{
  "head_dim": 64,
  "bias": "none",
  "lr_head": 0.00836,
  "decay_shape": "linear"
}
Each number is 128 + 32 x the weight over the matrix's rms, rounded and kept within 0 to 255. Layers, rows and columns count from 0. Numbers have three digits each.

# layer 20 MLP up, 1152x192, rms 0.128, rows 869-941, columns 0-95
132179170161157115131190083126129190128170125153127099164161151126147119123083104196092158082149146136114192063125205150157173094070163089151109131056158164093155130119160131170162137155063111106104152123183156136126175102124156039094078230049128138174112126122171101139095103117141140186
143134112119125127169114157134120117094097108165131156156076186143135178082069099140089101086132127077122124066155126181108113116103052098123148146137159135120098147152075169109112109172093164098113100113132124068152102109121110094109055103123084182133112202163109065089090149090127177121
149162160090142170146187092174135130172088070110136105122077139124101110148118080092072150151167095119167119187155134173139150127095131089147135123161118119145114101092133144195141147134148184116115112053152131133174137138077124151125090152143128115155097114132152067162082124167152075195
122147084128109106077144157132172131180118114109131151098078178185125131107114086194094128125133123094111141075128162126148192048063072067165161098157141080074105119116071144116132131129144162135142136143092100135134139094121173084060053142137139086149101126073120158118147128154152121149
143105138144128122128089092090102126115090039117120073097162192098093089105078041243116116100138053164157136104135156097185126171072139128116130111113074149131114124157150117171120141166138131141102151147151143122170133113162144086120107098127134112131109119109134141084081108116142127083
127156127148101083136133134117119122140125160087143097089164151166106142145123132152067162112113096150136126097139116138094144126132068084129089151078148156133189141113150106174168138080114182108118163101137123134128094127165189117102142099146084178150128153101126126123121136103115119175
126136148095137186132159075098125107094149103146118058117123127148120183107137103152113109182114145178087137067145149149141117145131144119153085106164117109062135095088130149164073126111143084134132125105115142148167184115122140094137134086104093081137153129131136107112115143115131135103
108180131123117156158140158110105118142100097130125105156134161210164134163097092150121148145133128091108139147102093134117155117102098122146129175115113156131178162121124206109146091145054128169148122082105159120136145122104124164160107173148143147149132149120174081137164088092146180125
160131171094163180178135187080112132132094107136100088134130132141117166078091123145135115160141133160175111099152175120146121089137094132152120081177164154134086153169116145101150091170121066125120097130190153103158085055114143158118111125073127115166104151144118140119108152180158115132
127191116136161148120053188189162086149113154088138144106066179152140201169148142170133176157109113171142142179066147059157153160126185150185192117153123127105096136120100135136100089121084161053119115074146180074165129134104107107172107127143117127107162125160152159094039170137133124097
165166176151167125131103134109045133107053099170086129067084180135118116157129049189151113131126093091157138144121087096129148132067141164101058171098134105111109114164099127120135142150172110146106190106144130108149140142146158130101077154127130131127132158173139151090140142097132105178
097099127164152118072117159112117171121133115115121095100075094097171181154149086113123105099095140085129092127130135175194111099149127114133154127154129107111120097193117109155132116076174098123125136146097065085153134086152130126126134109129115109129111075184188144116162099184120060150
114124209170146075126094169164132114090096170088114119107128154093086113115130123128089110120134081127157155114115174108128169146122140091115155144096143142080106126195153196137123121114065119116118185110205124104131071127059169110147133148093079094087123085150158118163136176086173193085
145141109108099090139171088136039155125110174143100147151142153158138182113142113150100148114111119109145089113144130079116218111130110156148144105088129159158094166129121130077152106136083119157138128162105118138134157126081122148150102158058126169169159079149160117141117097132161106124
118143138107122170133139151113104103139125083137108158086113140145121102186222178123089145096150121101090185113108128096109144156108117125109097090123101111134131135122138116081158109194137118123099103102157186126174134109176164132160077128148161089152110143156137103118137122121107084088
158122161079082119159117189137101119144120145161111127143128158139089122127141082144171126108138159087092100105182129108131162102167079153134091078169124101104125146188080168097083139118146128129066106081145197150105104123126104163098126132151103185147188108134165087201058133183121133146
196117088117104120189204111108176152157104100099116092133089158143148110161200127163145113085150157111175108137095173113142128088122111108158118117076189176160153137140147106131093065140090108138142157117161164084156107127132131110109142134127118091113204110134195099092084143106099126085
087141122171164146159119190089120122114115118148124159132108181112127177200089143138104139150125092134141133122128116142161134085107103086125162128127098138130093119137150142132143167103180198135095103136108122137079167137175116109110082117091143078162176094113128186206117115085125098122
063181100152103132157111144095136141135084152164118097191126146121170221183095127109069153114152094131106171081163106100143084128074127102147097158112180135089109136118139144159147125094073155060138142065105173121137147129120118156142163135162104126054106173184153072146086146156132100165
155143172114162133121160102147091160104138104111128113120152123097076110107051101178135180092145093138158175151099048126098155101138137164157091115172169123085133113152147104191144182112135182129131113122153121117147069142108133087108091129156117100196080079146135117134148125136115190126
097144131127115136095171143126120093117113046102159127113117126097123158128129165188096093108150120125180121147135082086132109121147129166124130136147110153122109114111142142126098152104092114137156099131116156122122139111172107121137135127131103154099134136134091098131093143099108101117
121113113146116106102106110108137140105132161167130138101120113078144145157114122149099141089173160167124114139121141148147130078150132115171099092110121160061131093138139163160111117105177138164163154102164122060127140139105152117149096141138108101111103107109126136129143147102098078171
102155076130047117062117082166135163088111110152065099173112106169084111125113095166115152120209123146114124125072133108141184125151146121144134139163182219115140178117099186100132103157150129100101122073201131103182132098174109136133091165129122193136181169087177098134121147093157138145
143120101135098060161156095099138137154144117124118113100155171145180143139106121165117172156093136096151148025126172053147132124141146189140073132131176154079097121123090119124161102115123140108098188101107139121165120062144176137132102123084114131101168096153144122136093094122149163158
103113101151103158127184162190100176152165091102106143049102122148152131130084141148164144066129123082167133094129070148109190158182086127113161117125107166081120166113126147193089131111159122106098145129136131127146126103190100137125145146118144200129171155087142118109124052176157176147
128149168118190154144171106121084118135093115181130138131147083129118115135154088119118109088151115130183128172096089114191146100108168149084078118131099136140121136119104172178061110147138156122091176126227110121172168134102152140104130132117095121126105117143167193158111132168156010128
108147209131097156092147136151100096135130062136121122098120135188118125123143116190148092141122126126208177087113141126145160092129124154116120179123137124059123135131082112128096113113107121126175151125133168089190141122113151081091113188133140129171133167187164189127109092101092152175
127144142116102125155149151145150094108173142109087082184129239183160117135158146150126175079138143154144094178178100124066175146087133142125090140120177163093068137101145186115119146175091078152148164069102134135151195092130176059112145092075128103106105119101157102102097118118107162079
096113147083106141128082167093058212134083116169114157096154202150128125157133114117144089133141172128116160159166143128120103094156118061118123122155155114069127168107117171135068134129139101094130130080131200106158140179124120092165132199097155118102160103148116116111090092143061133146
114085137150078131144138133108093124126103089133106141076085174115174159221091108204084140139161151095132109083128136116159124163100108123158106110137115135081102103146148135139161076163072130116134125122124129150142124110104122080143077097091107129149083075124151090103127118069094105196
130098140189184141116113082119014103193136087130178152083147160165121140112176120166089150106127099140214130095143114096147096067117065147152103122135100115083126129164179095160112058164113127096125220143172167116137080111074179128136140139074136134157144130100127093089098121122110103099
120113144151132165229106122147136077156156113156091136131120083123078199169080131127100136134133109126126125123143074106129112081169118076134154136103112107125114126143092137144092144195154105098126130098158158129153118119105132103106118174030134195147130124103157119095129128118139127110
108167147140137162083195127104155088099165074143162056114139189133112127108109142124126146077086133114140105141143042084163174109089141112127160160112124135129112138101145135123110113081155154170129206117093097152125129073121098095166095123132125107164157131109120170167133146109154039113
083081173114121164160191099159107190135109129058180124109078199148078126160121115185133114098111123108133176100173053091134132165095100128134115166122138102068148107193130156162123141199119031099120123093207165146164172140170162039191055117115096080121111103161162070085126025138131167205
142120142113090085155106102146101106115108107146044160124147096172174116117111107114120113151194117108180073085095065061127091085145217132213169128192094133122113111094108195157101126127149129070124123098104112119148076125094114141144113182128079138199206078255214145120130092099169156145
107148136120091086129187129113070146154110135156141145114100178137153220084142117144148129136190161087086123146118135122194157105139111058138064150098200156150066129108137133167076143181123142187114120148179112117082101114075168152110167137124124159079100155148106112164095133152103144117
109186158180088130138164099150111086161141069101115162134073186142120081120125149194161108098097117055127116057111125099090101089103108112102090130113104112164112122130102123144112092132104095138080148127141146130071172131149128103084096085152110151214214126123111138152132089077119121059
107100137160087169059140105134094154111156145121149130135090106153125175130115137145076168107108127081093110053126128095140148117110142169150140109134116172124084119145139123089102128115151135101083109139176172119179148139133089121135115181119086155132119086122122121106151117126094165154
152135107107082059202125105130107110147162123133146116158105125148145108112169064155141156114150132162200119193127166113157123142116097149106116151105137153105077088152082113172104155091134110085112111127115171094112084117124139147071085173165081093114154137082117112063080143129144106162
101154175142087135148124045084150159199097091107152140093083159097140168129142051115118155127202127089185104116096094144102136140131135110102104181157146135072095131115158139131121112116140119113161215086175142088143105120153129145052182171136144128119122148117110132183086091184169107124
115142137145094141136134111158054138140129106136112125092115171114153136138138113157068130060112127172114098121081099090192233092164116156068131148155108145151091075134104133129117149115184157150110085069156143076173138126168100160087117165170142070125094074124135087137148148111095067113
155175168066081143157163094203116117188165117115113082165152083164142144108072154108103114089195065141129127104066171102131124108147087060134130126106111115133118132163090164110083102116151123103127169102081122102126096132103185103067164131102126156116167100149226089153123180084170124134
099089127130132087168104118186042148124190096142074151134081153153125104152126109164101140115135109084141126069146127070143103118089080123136159105112091115122135137100045173114094113156126137108093168054126138093137114180157104152053083144154126142158148146116151141111122162160055137147
076155114143123089147159126143126165153106136134126147059110175103130177177087117197105115107158106125194114130163130132134127130127152135151155110156140099077128132154163166144138138135131144153146114160128133141142171165095158104134137163119131123209173107122137106223084057163100155116
088124116066120094107131069140109155138111165119117127119157150189192147172114094128129150107165116166126114106097151137118178107156135121126109120154132181052159089082165115141097043092131188113110178055096155130110099153142197129106122170143127107095189098188145085111115188163160167157
127123105104090147151149131171172117176155153111102068149114151119135168155085138089149159159094138141108136127109121123128136096094099109165168130162105129169119171124121124146112157149175144059121166071117112139078121093179158150068144120130103159137174107163150122167143110096113073108
120109115148097157166142107128144103182131142091141140175074127117107167159105108151068124123178137129074132123118137149133136120118129106138107146121162114160160110172160125137137158168126117124098152155128155152144089082134138135143139096114131120133092099100146084125111106124160055119
128154115133141179128172108167152176128162100091173114119117113111125119102089152189173113093122160119138147144057100116197147089021106091127085175121126136116104130151150139140132098154147064101123117050102148158188128145106101097034138082058103102132117151069202066120091085142123115081
055229123077106122174189153164145173106112136149099124162122134152194115145126097151137122168157106097160103169128117134144103144052130109127118148138079163163101150130111154131161095147132091119127132098167143112125146097096092124115138155080158125160088150147160114146123132133139119131
117105203120147136108203153100084132099117105121158151123101093077182050191130122116029129179168146098108221161172090087107096129137116124130094146112111127134088063134114138084106087107131115113113124133136124111119179107120120061152098127143148177138167147160137144079184141075103106173
148172124135125121090139130138115142158164154145146126145056114117103156136122101200144134136138086118172138059118116074106082123117112118113156127141185149104122040152118137112149151134177118117113116111192139100114100131141177150148104153124151153162126121119121107116111096105094128079
144193167064134124157139110088101137164084034158113141211149127134127176159085130122139137207135126056147087069060141126121127077101138066159117129154060105109144098127130153163134083117096145094153053143141171118127137113144118159154130134136107149140149110115199089120112117071163126080
087154156123111121141188098098108192123141133140121137112118189089097121147161166103124135068122086098205174113105108106192158132072089119155103125024114123147131113108088117173184081093188131119144195094124117146124122124182195149101167160124103148162099154173140175141058150095149135154
128140137161120168078092091160133100118097104110081170126132147175109076181120095122147137066148138129145134136157108173124126124116079144122123136159178141159106154155106137169129119171114098126120105128172109107099126108116141120107161158083154178169177102121113161170127115108141125125
148091146164163140166127083175115144086107058143106100117128126118108140153171099092099122191213111144135092117134132127113136153155123106132105128109089117028092119140060141123098084199109152141136117103151173087118116120123124122185157102110137126101110158143146131106095072129105088146
121132120143158147117099140111180129117139143133161124120130125116118140130115148094157139125119134150119103129126127139121106134150139112123142119127114096117157135139123117102122129096123128163161100133138100147102141132122102163118147117143124145107120121135113144141153128116128126117
163132119121129130151125129143113115101187146136054105111113123144158110181156120115102148121197154168081154095120093123180186093096095063131149059095112097095092146158092116104129168182183153132116122097132129096179125092151131077123078139092179131160174087079132084160152145175168141156
132117131122115096113122094120165153128114127091121147086077120092166092131117131162064129107121141114138101154138087075112180124085133123184173105162148105113129119144132131150090061160040122110134125128114150133166177117096139138137137183096084109130135082093173102122116097160095151140
091089147089134076176141098090074161128108119150142145123135141101139205170076068159087121122111153058102140141159047163177126133070140070130145143149112146174085114127093164163129096110141088117116144165130186120136115102158109084175122090099133171103161166121124157086140102101118164120
138096138126109118192126167150124134203095118103109149158147197116134140192071133142152146076168097074144089172145157083070114137146131169179135115087079135098069109183128179175105127070188172166149184075199160100122160115167085098075096128133129116114129104128129117134104127154133091131
102118112087111112127134058107127114111105053100121057154082201164152197145142160132142127122187131079193233071143141079139095077068098065143118126111163126042101100163098136139146125148154152052112134118118194141145095094095116150099118140103083091125121113094099019120112162187183118144
131190108135145114115090090082135105120152110147119157154090126124125091156112155122163147151155083147148135121118168118101175115176076129099118146132086142127120134114152091160212122126157130117114139090112134104160100167095194166117160169135099070141152131137166101141039133167072131098
117113135145096180066090149144060149128102083169094021131143161123120146128127168143045147109186116076141144110102103092131116162162121110179151107166099178143107092146133139144123134110174098129101149116150134134180117134084115106103186199112109100085178096123123138150082194130084134147
133148072138106152144130105146091171131153123073115170160091153156111159095109131121094127099120099091099162159118064104170177117124111171090175153136135116111111104146095176112159128111167137103087117118168193096205137087170134064138112116083114133114143119134170082174158075095139104180
079107144143050154114144127126109121149139126083121168164117168108152115167156124187135197042093076131130108076087072153146168163103099047163118148163132169124073076202141118140145070173141175124157117116132088131135148086101179151152151112090118144096133107093142115148158103088171155130
165115114139069099126145131117142154177108066070154097112153203162136153118097148084153170088136118069081139076159146132108138137108144112139129131174151126150138117147096144169081103225137163090118100128125185102162106056146078072112146120153132142148207151141178140184175125125116151127
083190085092128102141086173111113161125150138119122105106107160169177153125141087169131141112125151127107120103087108103145131117132094110118116102123163143136128167142144123151092116096099159109127145136114111080138134117161156143157110099124119112145178165094187142106157163098135126166
125140195163077157119112155096128121118150084148182176151130159103146119105171141110116116138137084132146133099144090084114129124125127117206174145121103110167081101133174085118123153193124167123147098133115165107161104124135167093086142079167120118185171135159156132162112075145101096084
108109092150143113094127086079080160095162080137097109149141136109072192118103132121162146091183082121154152064126136163137126159082183084172123095092117167111153121168162163141124131113126172128077207159154180130132143121132155119086179120127150168180162087101133085164068126164124157122
154154182123129149110154148148090152173142135110095133105106166151048113140122121082082130095145156127135116178089129115106167184060172134115100159135134097118109090077083150137079114130137138137117087132168118127094148106123105117174063159176085124170116062146177155171119113161102112205
104145081135042096159126166087066090124157181127133158151151077133129100091102154156194194123139120120114134150163128122114113064114093112094115202163116138138114130096146128187149101108095111108171092104098188135173076105145121099133125148167075158183115084134153089163072153126124174159
079177142111070131143122092110119169156102113090128129135121170096164138197072149133140102149148102108136108139108120121160118090104076118130153100177121106074109053181115133088167142146145115129064136147166186110148151101156138043083123189133095090152145129090161140179105077091168135174
123089170165080091106122125081083101125155110140144152106104098115109142111086120137180081106130090073191120058157080124117115142108088119123090115171144123126130111089124117131089092165100175126073128082122131115097146175148156129072100185151099155213154142129177136178066093185174088133
# layer 20 MLP down (transposed), 1152x192, rms 0.112, rows 869-940, columns 0-95
061149094127152070127096159154190156135177108160123102125121166123088095138130152102097113100094158112126083138104055130118156149101126216092131113144127117084166128093092156133153164123108189083152108079093121136155167085167070106145081117086142069167021167083103130164118138104127099094
112110172082138066063129066158171123099098089041113073079146151111140118172158137107177114153145079173025101118111130168090153103127138128096096103132075131115152139146132126130099137056164111125125064150112061173128099195139094119124155134123124162105100070084124098156181097120090130092
174100158143130163160083115112132164112141174081084114079157098109126112096143131087122159146099127157143079122141135116115143117104163113130116070103141117175126175157120126093127124134086130139166092137114127140162133146170134134134106112175129133082107101112114091163122113186088114136
111154109143191206146117142124044109118151128094108099111054125125096178136160078162114130113088117049183135126121113092125118127157131139106131116112177107142162139131126111105149179105118118126157144128109162202098143132152144159162136153132114126178113139157098132099103073148085099159
161135192155112115128097105111160155122128196080163141110184094190106177128109140110109171062130229132068069140135147149117158138130126109122131110126153127123106083173088064089164128163110159108051095153104163131066136161129163086153206102094117109110121142143068078111124164100116090150
100101123089079113121166100087144135120101096183152079109118123123171099170151113122074120146137118157117185089091134142121088094133175177144144076132113121137122093118080152120150168136114171165168076092113128136151139121088120169033092086137089119098156087089077070150124172122097135082
114173090131144122149106142107097102137105102116182127106107150121096109129140144119132082087139118110126102159152148128076123111099171151117093136099194139114117156137083068104092113142145180084162154145134046191109131104113133117169122142134143082077147092091132140103127113111122143130
170124142100182138141155082147191185141120098108136110113151116138087153105121163121098164149101135111154135094134133096132125091176145166110166115178143093165124098139111144168095158117142153091161210137102046134118146112110140123123171152126182128168182110115112122182101099156084107131
132128141141042116098155088108173063150139142090185090171149083118136148079085125128072170147123138120121119155140134109087186061188088144091172178105112126153114060136141116142157150157124177122144096097035111123162140160107113070136124147143075092152128155121121165182182130140137137148
155115096159081140128099132169138114146158141093177135127160175097086057145163128133141099122160135134102040124136111148182123115124121160118138155080149058101044163131177107053127120054109119091095141161093102172128148133111158127159105133160142140122187097110149128093165110154172151113
096189105160152173052150132139193083098156138087136113169154119140120131124155168081142132088095129135127110199122096142118121055113225133098121161129132074137155160123120048089178159163125118154100139137148089116128069150172111082071048162137121059086118154137087145133117055108137108127
168058088159105125128115182155107106141170172119152180159071167079186150178101149097090149130181157059113083091181096109118139106131106140125107087150113149128128137126122146168177123127130062153136150137070138134087164129098118155173142125136139084181162147170124153150104123091112163094
103108125098107107140156131129121140107145040078103134179104110206137087131160109135122124173120095152148180113130143117106113075109141167177142110149144097121170100125120093132157201077126085088115087175090098113127104129146153104083163177170089107121146121112092128166105151108158086138
128111121078043158162136183051080145153094120095135120166088066135137161123133119110132117109133083115122166104171144150163082174132103134133106157097099117118122105138118164188092122154132160143100068162153184112119170153125114113099139110130105136129146088080128119137116091129136127167
117144064120140123149117115115112130101118143145123184152092063129150145051141126131126128136161145146109124150110098200115108157114174202147161107155101148142116156097166074132114141107049103116116125114119070114087106109139097140124107187143097127089098122127180153081117139143167139149
115154097112125146162077097136090121105069104094128109117138098136057186172105160158045123143170169164131181086181025188149151150170118158201167189199115128058123114153153117117082105121151104155138061123102156113149112168135117192136117101157115109121138089090101169108109153115131165092
122134102100122155140147186084159109119152175108142133163080059135136147069153145128101102177164123144160088095142112175176105135120075170030137142130110084097077150070168089140174166129141144118118149088118099110093156136080152115100066173158156125163080185155083121149134105188133091162
133116200171133115123149151058149145164131198159124121118135169169135093092133146128091113135099108138158112094133135101092093169110101068168132115115098110127117113116084140136181142216086183170130122132160109123119210161167110121067131072119143166089079160148152098108142147141144134174
208084099147097073159092196099087139158110147116143111182081083148142096146080140141119124144168152095103140167176147163108206171136127155085094125115124171114075086148113138160060081149128170082158133115175145117127145173127176082175098171138135164194140102094130176080101127106147118152
147141109071100154150107134108157147138062102141126145153152175159131139097084090171132136150104085122118122109147179144098129160099117187150138125122186074134140154083139152110074159128136104096119137132134155166117137105070105229110136059117152108093112063103123147160178157117131036086
142117136108082056138090098096115120137096148092123072151156121149150110098142069125126134150142102174138114116116129096098125115141092146119173152109154087094126149154092198132150114103143094097099112145141121053150122135108110138098135121116107165123102160093129116149144148114116136137
126107127123148144154105160140105121140154108157116073073102157141128147113101131118118070110157080065136140117117087176141160145098090138105164138131106098120101127148127143149149186132150111138137175132131116078143164147146130140143153187102118152172108131150139098147132096094150109150
167129043131098102158115150132147109096152150136096121155189160130080122186177087080155195149155115136139089132126149093128171129176123166115110103115058093126098150057113123087107139167112100110052092189078150111127100128167099159144088170143138126165132080155111170133171116111176105122
119174131158150112141171165165202095108093112106114100148147102090131120127113183174068117115162155133144131123161104134137088154165114160139141081189100179112144142115147127132099131103197116133148144166121144144117151113093081077169120113164086098107124138156145164134145175164155136144
117170106162078166140140112179162112177107140156140130126132162125170121132119146101087131155091150099083136107152136153121143133188094145065104104118076117102092096155092105155108166063160087152129064161106039159142112147169106125174150054107190149099161173141129168124127106164088182115
110141159149160102114164154124103144092109196162137172141172131096129077152110110131118153054118149081127114126079104105137130135131162052108104100154152162171111135099099120134159131144074127159141169134080160133107098142142118141100108218206071114142145086089108165113139100129131200128
123072103147116138107143092124174183104139144139202143131091133124078089115110153146119121109114077159182067216163156130078114097161157156140142115150099147129141115090165134161183098166156079135111107145150152109194163089066131166093109167156132080059144146101125102120110156091165188114
149120130100149115144108057124077103106123153107184175099160138094149118160107129138169116086146096179145105147139077092117109082176142175119169079121110154145140169091130111069178103108159156081096166156111176190105091192168104140086195128146144106099196135177133130191123170076108148164
097150165087085130172128135103087146117110095227150154109128160157141124090102142149165149186064075139144128181108101158121071045089118102145134134188129148119106119097078126149224166057132086175183169218162149102155088133052107151089148133100156099139121126124143122129099115090127113170
147140153120163115155106109153114183149110151142140150094100161080137149157111179100036090074152146131081132124163131165134125104096120133103116174088117130122156071147145119127233147120044157131145101164133186176141172190109126136132062078079139111088136096123101135116137131120110096182
091171162152127164115107113146130133127189068175119178091145143173094078170008174182130146133106094123125126136173136180082095092138087107180098166155141088130102109105104147114140175154166114096122139088176130088144113140141176118116074118153159118122177129099122178190152141111107139103
117093184142137164125175128114152091134157106102101137119127107186089146095114131111108109090158181129135116140103143115147148133130125090075129140095123104181148089106074125140083131118151105073114114106093145077117093125098131098150147109133153079115173107138127122152149112131124110134
181127053125113097163152129114133129106107157099111085147191123114104146114135170138063106158120134127126135106143117135113103134106141158165101143186124081101114196130106143159131120107137137223138142158133121240186127110150190150164157132132097125135089134112151133106185133105162151148
101123103097150154155074070119170127103159157115169121144141123132034096100103116091099134135083093132163116153118128094117068162144114146113146143133084086171123166107134142161115232123137101199170114186167169141102181130127121116102087153109118098160072110103104065145157144084174065093
135181153123123103173128118090093217206075120158153137120153181131098072153134076169069124139186169031126156172157134104061196192128037090166139143129154177174137180176117133086132173168134134102120112138134157123126171122098074189189132132178143164131170079142095147115023143080111092104
125141129161140168065099120156130136186088169088140124066134148178127129130111109093152061164123157148128167124069090099132040119129079142125100130124122115112200112152112156115109157096120104092140152106171189138169153099081208098177117126098133147111144076110105119154131108128069125145
142021097134094094152040173123147172120169097165132102136062124075089142192085160168134149128111172138096119124152133128108112136149054157087141161119171097189091199147136104122149066111089100121067139136064128182154109174159097121115176135156164101111101175142141108131097129175113107148
148150135159078094163142128141174166150077146099098172101149106136145071150118184123142123159115118147051116103134160126119142140185080110074135126117129103151169143108112137099134178121098169151123079157127129120140195156080090157178150157153106081050102112111114166120105190116139150094
100164115145085151106106115148131131116099121135122138085112118183113123105164140130112118119141067173120132102106085195161174134149088112144159126113155085138109116141127090146111121150102059116145114084150133091102116119131141115118114088111140132142150124181153118100172108147163181189
159131174088192147078137079154143119111157243140159144091105151135114160060115115145109166117148123114129140148121143086147064113162157066109138126138096109116154109122108103097115131169192104159138159132110136111090072081108102177112126120058172090171189168152111165136145063099152108097
118169115159112146100101084140097232092168173124113146167118146127096159128078152139159135126076135089119145097163193104134074104144137098116155139177105128150146108170151151131110136151177178125133144163125162128105144139104126138185102142116125098152133128127188124150156177075121077140
115149100078116079165112154153144119124101117128171129129087146139113242104130154147129180085113143096096112078148126126097168125131101080170103142158160119095153141156149146159148182137138169135197131129088156147142104068181158088182121100133088126069150113178163113094122139121121159141
113112094081200132143129187123127141167137161184136153082142100123113058101063071088101150110115178085154128133085166113093126062169158105143162127147137113147140159078151134087181165136086123078227124147173131145083111145160121070177162095120123180157105187161158105091145080089152116169
107148140125137166114129188108164135140136106159165097135162148099174107108133154123125121152147138104058089077134177182107217123081148133146144090078122057093102112091190129105130169153152136091118117115098143174115079113133127142126150171162128162153137110087109115132158122149081118171
114076084179076119137106123076092142118036126101153127099162114133161081097114153124076036109088124139079152075123137156146099093139125086112121156085168119136126129149146121123099117105126166152116133103093078177091136124157150147106076045110101110124110128077100148099125135123116172098
162103113097086071139129094165122104140137130126096185119152118147136101157150145120145172150142144123139066147110145111140137162109135108168169123145111094124144136118140147094140127121089175108164139113117153186117173152135123082180116221155158108067158125159119113178101109128126108160
115110131147129078141136148172087151091134177159121115107152158150138109149146121124169122097098090096122127159111098150114119148137227132105172107141094136123178116157096134134082179057141127067114106122147100162154141151149163078081158149148149166119106126109170128151151186160090131128
133101149151156187119160135128093062115108076062140141057196133120114148163099105141148172102163119152117107159142116100110134072116100189103097142088148095106152049141145144104104143086154190122059131163138172134101098069134069079132121163153152177065122160097161126158188163179103138094
098095122189175143119100132111160152120151145105118140125095157101147102146106135161149122194176090128143151150127101126144099127118120106076188128095144101097152110067118148116125124104168112160159102146082068130127112150132149121093142122027123135175172157147155083087130189186157129128
214159137072120163145183098103171117160131140139103117080120138135108084154101057073148122126128136154170146085127152134084128157128121155138114104038142075082183115136108129194094159159115144133132119161165105095116162178120116112061091141116136151085152136137116145168084163073113101134
150057113106091126066101135132134108142119083124153131121154194107108095109130140173106150122113145129108094167132118150106107134095119107165110139087107116124144141119173071138112110159141118173139119132094109193130121103110119128127135121092103170153155096125105157123141171165136154151
136151103148152114140117152141108145143140153134179079085145152069105111138124139091128123091081132161126184168125111154150153144125148174147160093133101141115158120134169155162102134081084109197111174180066117155085189039205117140106130128091111118147152100120137170135173106130147130114
169054148150169128106179065110152139104141125128185174118161111133108138177135130101165120060150107161069105070130194074148105087101179115130066098141198108168131162126084158133156121112177078125118099079120149168100127134128156065168113039153176108093102104122105165105134160108155178109
159133105126149114120142129117133136189119108132155093203112117123075067059140120061088114166158065139095143136163150162074167164165128183096106129151139096140196126125150171096080118076107105140197160120119089149135109142146120098141152124094176119115130106159119106118153078053094173125
130177091138112148117165095129166128155158183096135152112088156105137150160115139125135097118161080202067202109159165130205114132132103152132106107101118080143151136107180087109117140134161119137144187138102068148100122095158118136136085148098081126149134095114150086134135140170176172161
113132142104118135142165115140080136127125099120129119117116153134119132140128099147105142124142104119153132119115124105131145121106124122145095133123139149124125105144120154134119116134126138089112161091141166141152139127126146102116095130100132134150134119138135111138090107134109119138
166155106143123090173085116177172152145158131198109120170108088143150130143104127154066159168109147209189140133132130071125101080127100157151093179128110157198117163070153154143126164038082117177094090105196164089139149141167095100112087196096160164152178142079122157154089163057105192075
140097138107152112099111135124094117143186123147156098115116147108131141136174143118158100110126159092078113117168126157143116137141097148124105115074183069081111127102178099132151123078143112190141125178111149211155102156131131089150143099154165163132158096113073165081147151145150101102
137093170129128141079067158165115106165144079111162127124142148135122102183094118130142095140146101151166114169154163170114165118116032133087116132161115145077210132098150093121126078071131123154128102125143132115120108154103110159107106149098122099102120113132120132150159117113079111154
080089121098110132132113142134061128167131160140143118120128170128122136099114150119166144120150105092116107123190065075183125162173152233126114178178132154139070122114140134117107123117174135193057084112182163146183153151172191137136153051165088113163067152107185114105130122067118114096
112075103124052088131090123067155239103165107079075065159072145163140109167146125113171171148103148075190148112139136143125156161158073114078127159122073157133120156068111152171194157159117133137126121152148213113161152144144194133088134159190081113155086151091125074153218108126065135119
147147168116114114126167196127099122132145103145139071141140128136063119115114122131066130172100134101132131068068137160108087099132089136118117081148169115089201097092064157054130072134098122125130160126123109116078110081142068091150114179143133144093135153137149111105074138166130141097
211148096110120088110164081118092120168103144153150101083096150122157176076145069117130112191117147130149135051109168157054096151114114095121094109175142092145130127117061076172072108110096126097111138100152089119105066151130114126102110163137121105100147144126162106152132180196139127157
133153121111213150143120075118136156127178089147154118138156097118122170108097120131090115097039135126100119088089155115158098066123099165160118155172140133106126155159141171101165167140142178153081131108091160166078145157128141150155155107119092147126074146121131114114153122094132097143
107148115073127099137115176109135157148092111131133135136098111096169094128107100158139170081097142149129182121093149136120146144157109062095136128067079082150123140143136084149167148068148119139156089116135127170056122233152165126160112072082124147147082107086112155140124168074153112183
134115087104122122101074137148208185159129152121137175148152114114189141103099089155091152118146142161140109169112108135152108145119138159107151143123111149109119159115111131166134083149075139144122110128134064089161151075122197144092171138174168052220104147095209113052048107101039089139
111112151121096142160093119108153111149158152134149140172128111148130133103149179130117085156106144145113066114114132120118159116166148131086151137144153092100142140101128104151121120140132146129164113140118151131140120139157129096167143124122152095084105135172120161113102088137128143122
168075096173178138152086142088142134116128144114083163198107116073103100127124150146067121131133143142163152131138139131131144126153095110121086173067088134113160103096144150102138088066143086136121118092165091117121102090090130088112088137128142165076075128098149144109074169119157125146
133132136128082175165180152108114111139110144079110113072142214157207112090172124128158137150112120085092086124143139133097204146193121132143089139097144116104142116076071123160166143128126105068123147135091120123152141106138116107131049102169147178110111157095139092121129128166140096093
125113109146126123136091120105137137188116133080141127119126162142133118105091127108110144145185157177148122136073110124114185062135137135160133094089128151125179165146132127119101054146184226151138130135177155144091121138097208097186158133091167142113121128094159099122151152165140154121
164168108135163196094146149158101165216095154108103121117079100137183178152185081119119176144170113140147101162117117121127128099223156154104111130119172153140108113124114148086082161087131134092153118117138081122162141093186197096085098134109104089106102144129155167161120167121077120127
124137191112156110093164150196119109174123141146071174126125156152165114162179125184125213147102081133079079191127206116111110120110088085173099148123107115137187117121119111114123149092146126137120108097126155116196097166117105104084145079121173125076125113110127143141150127126068125113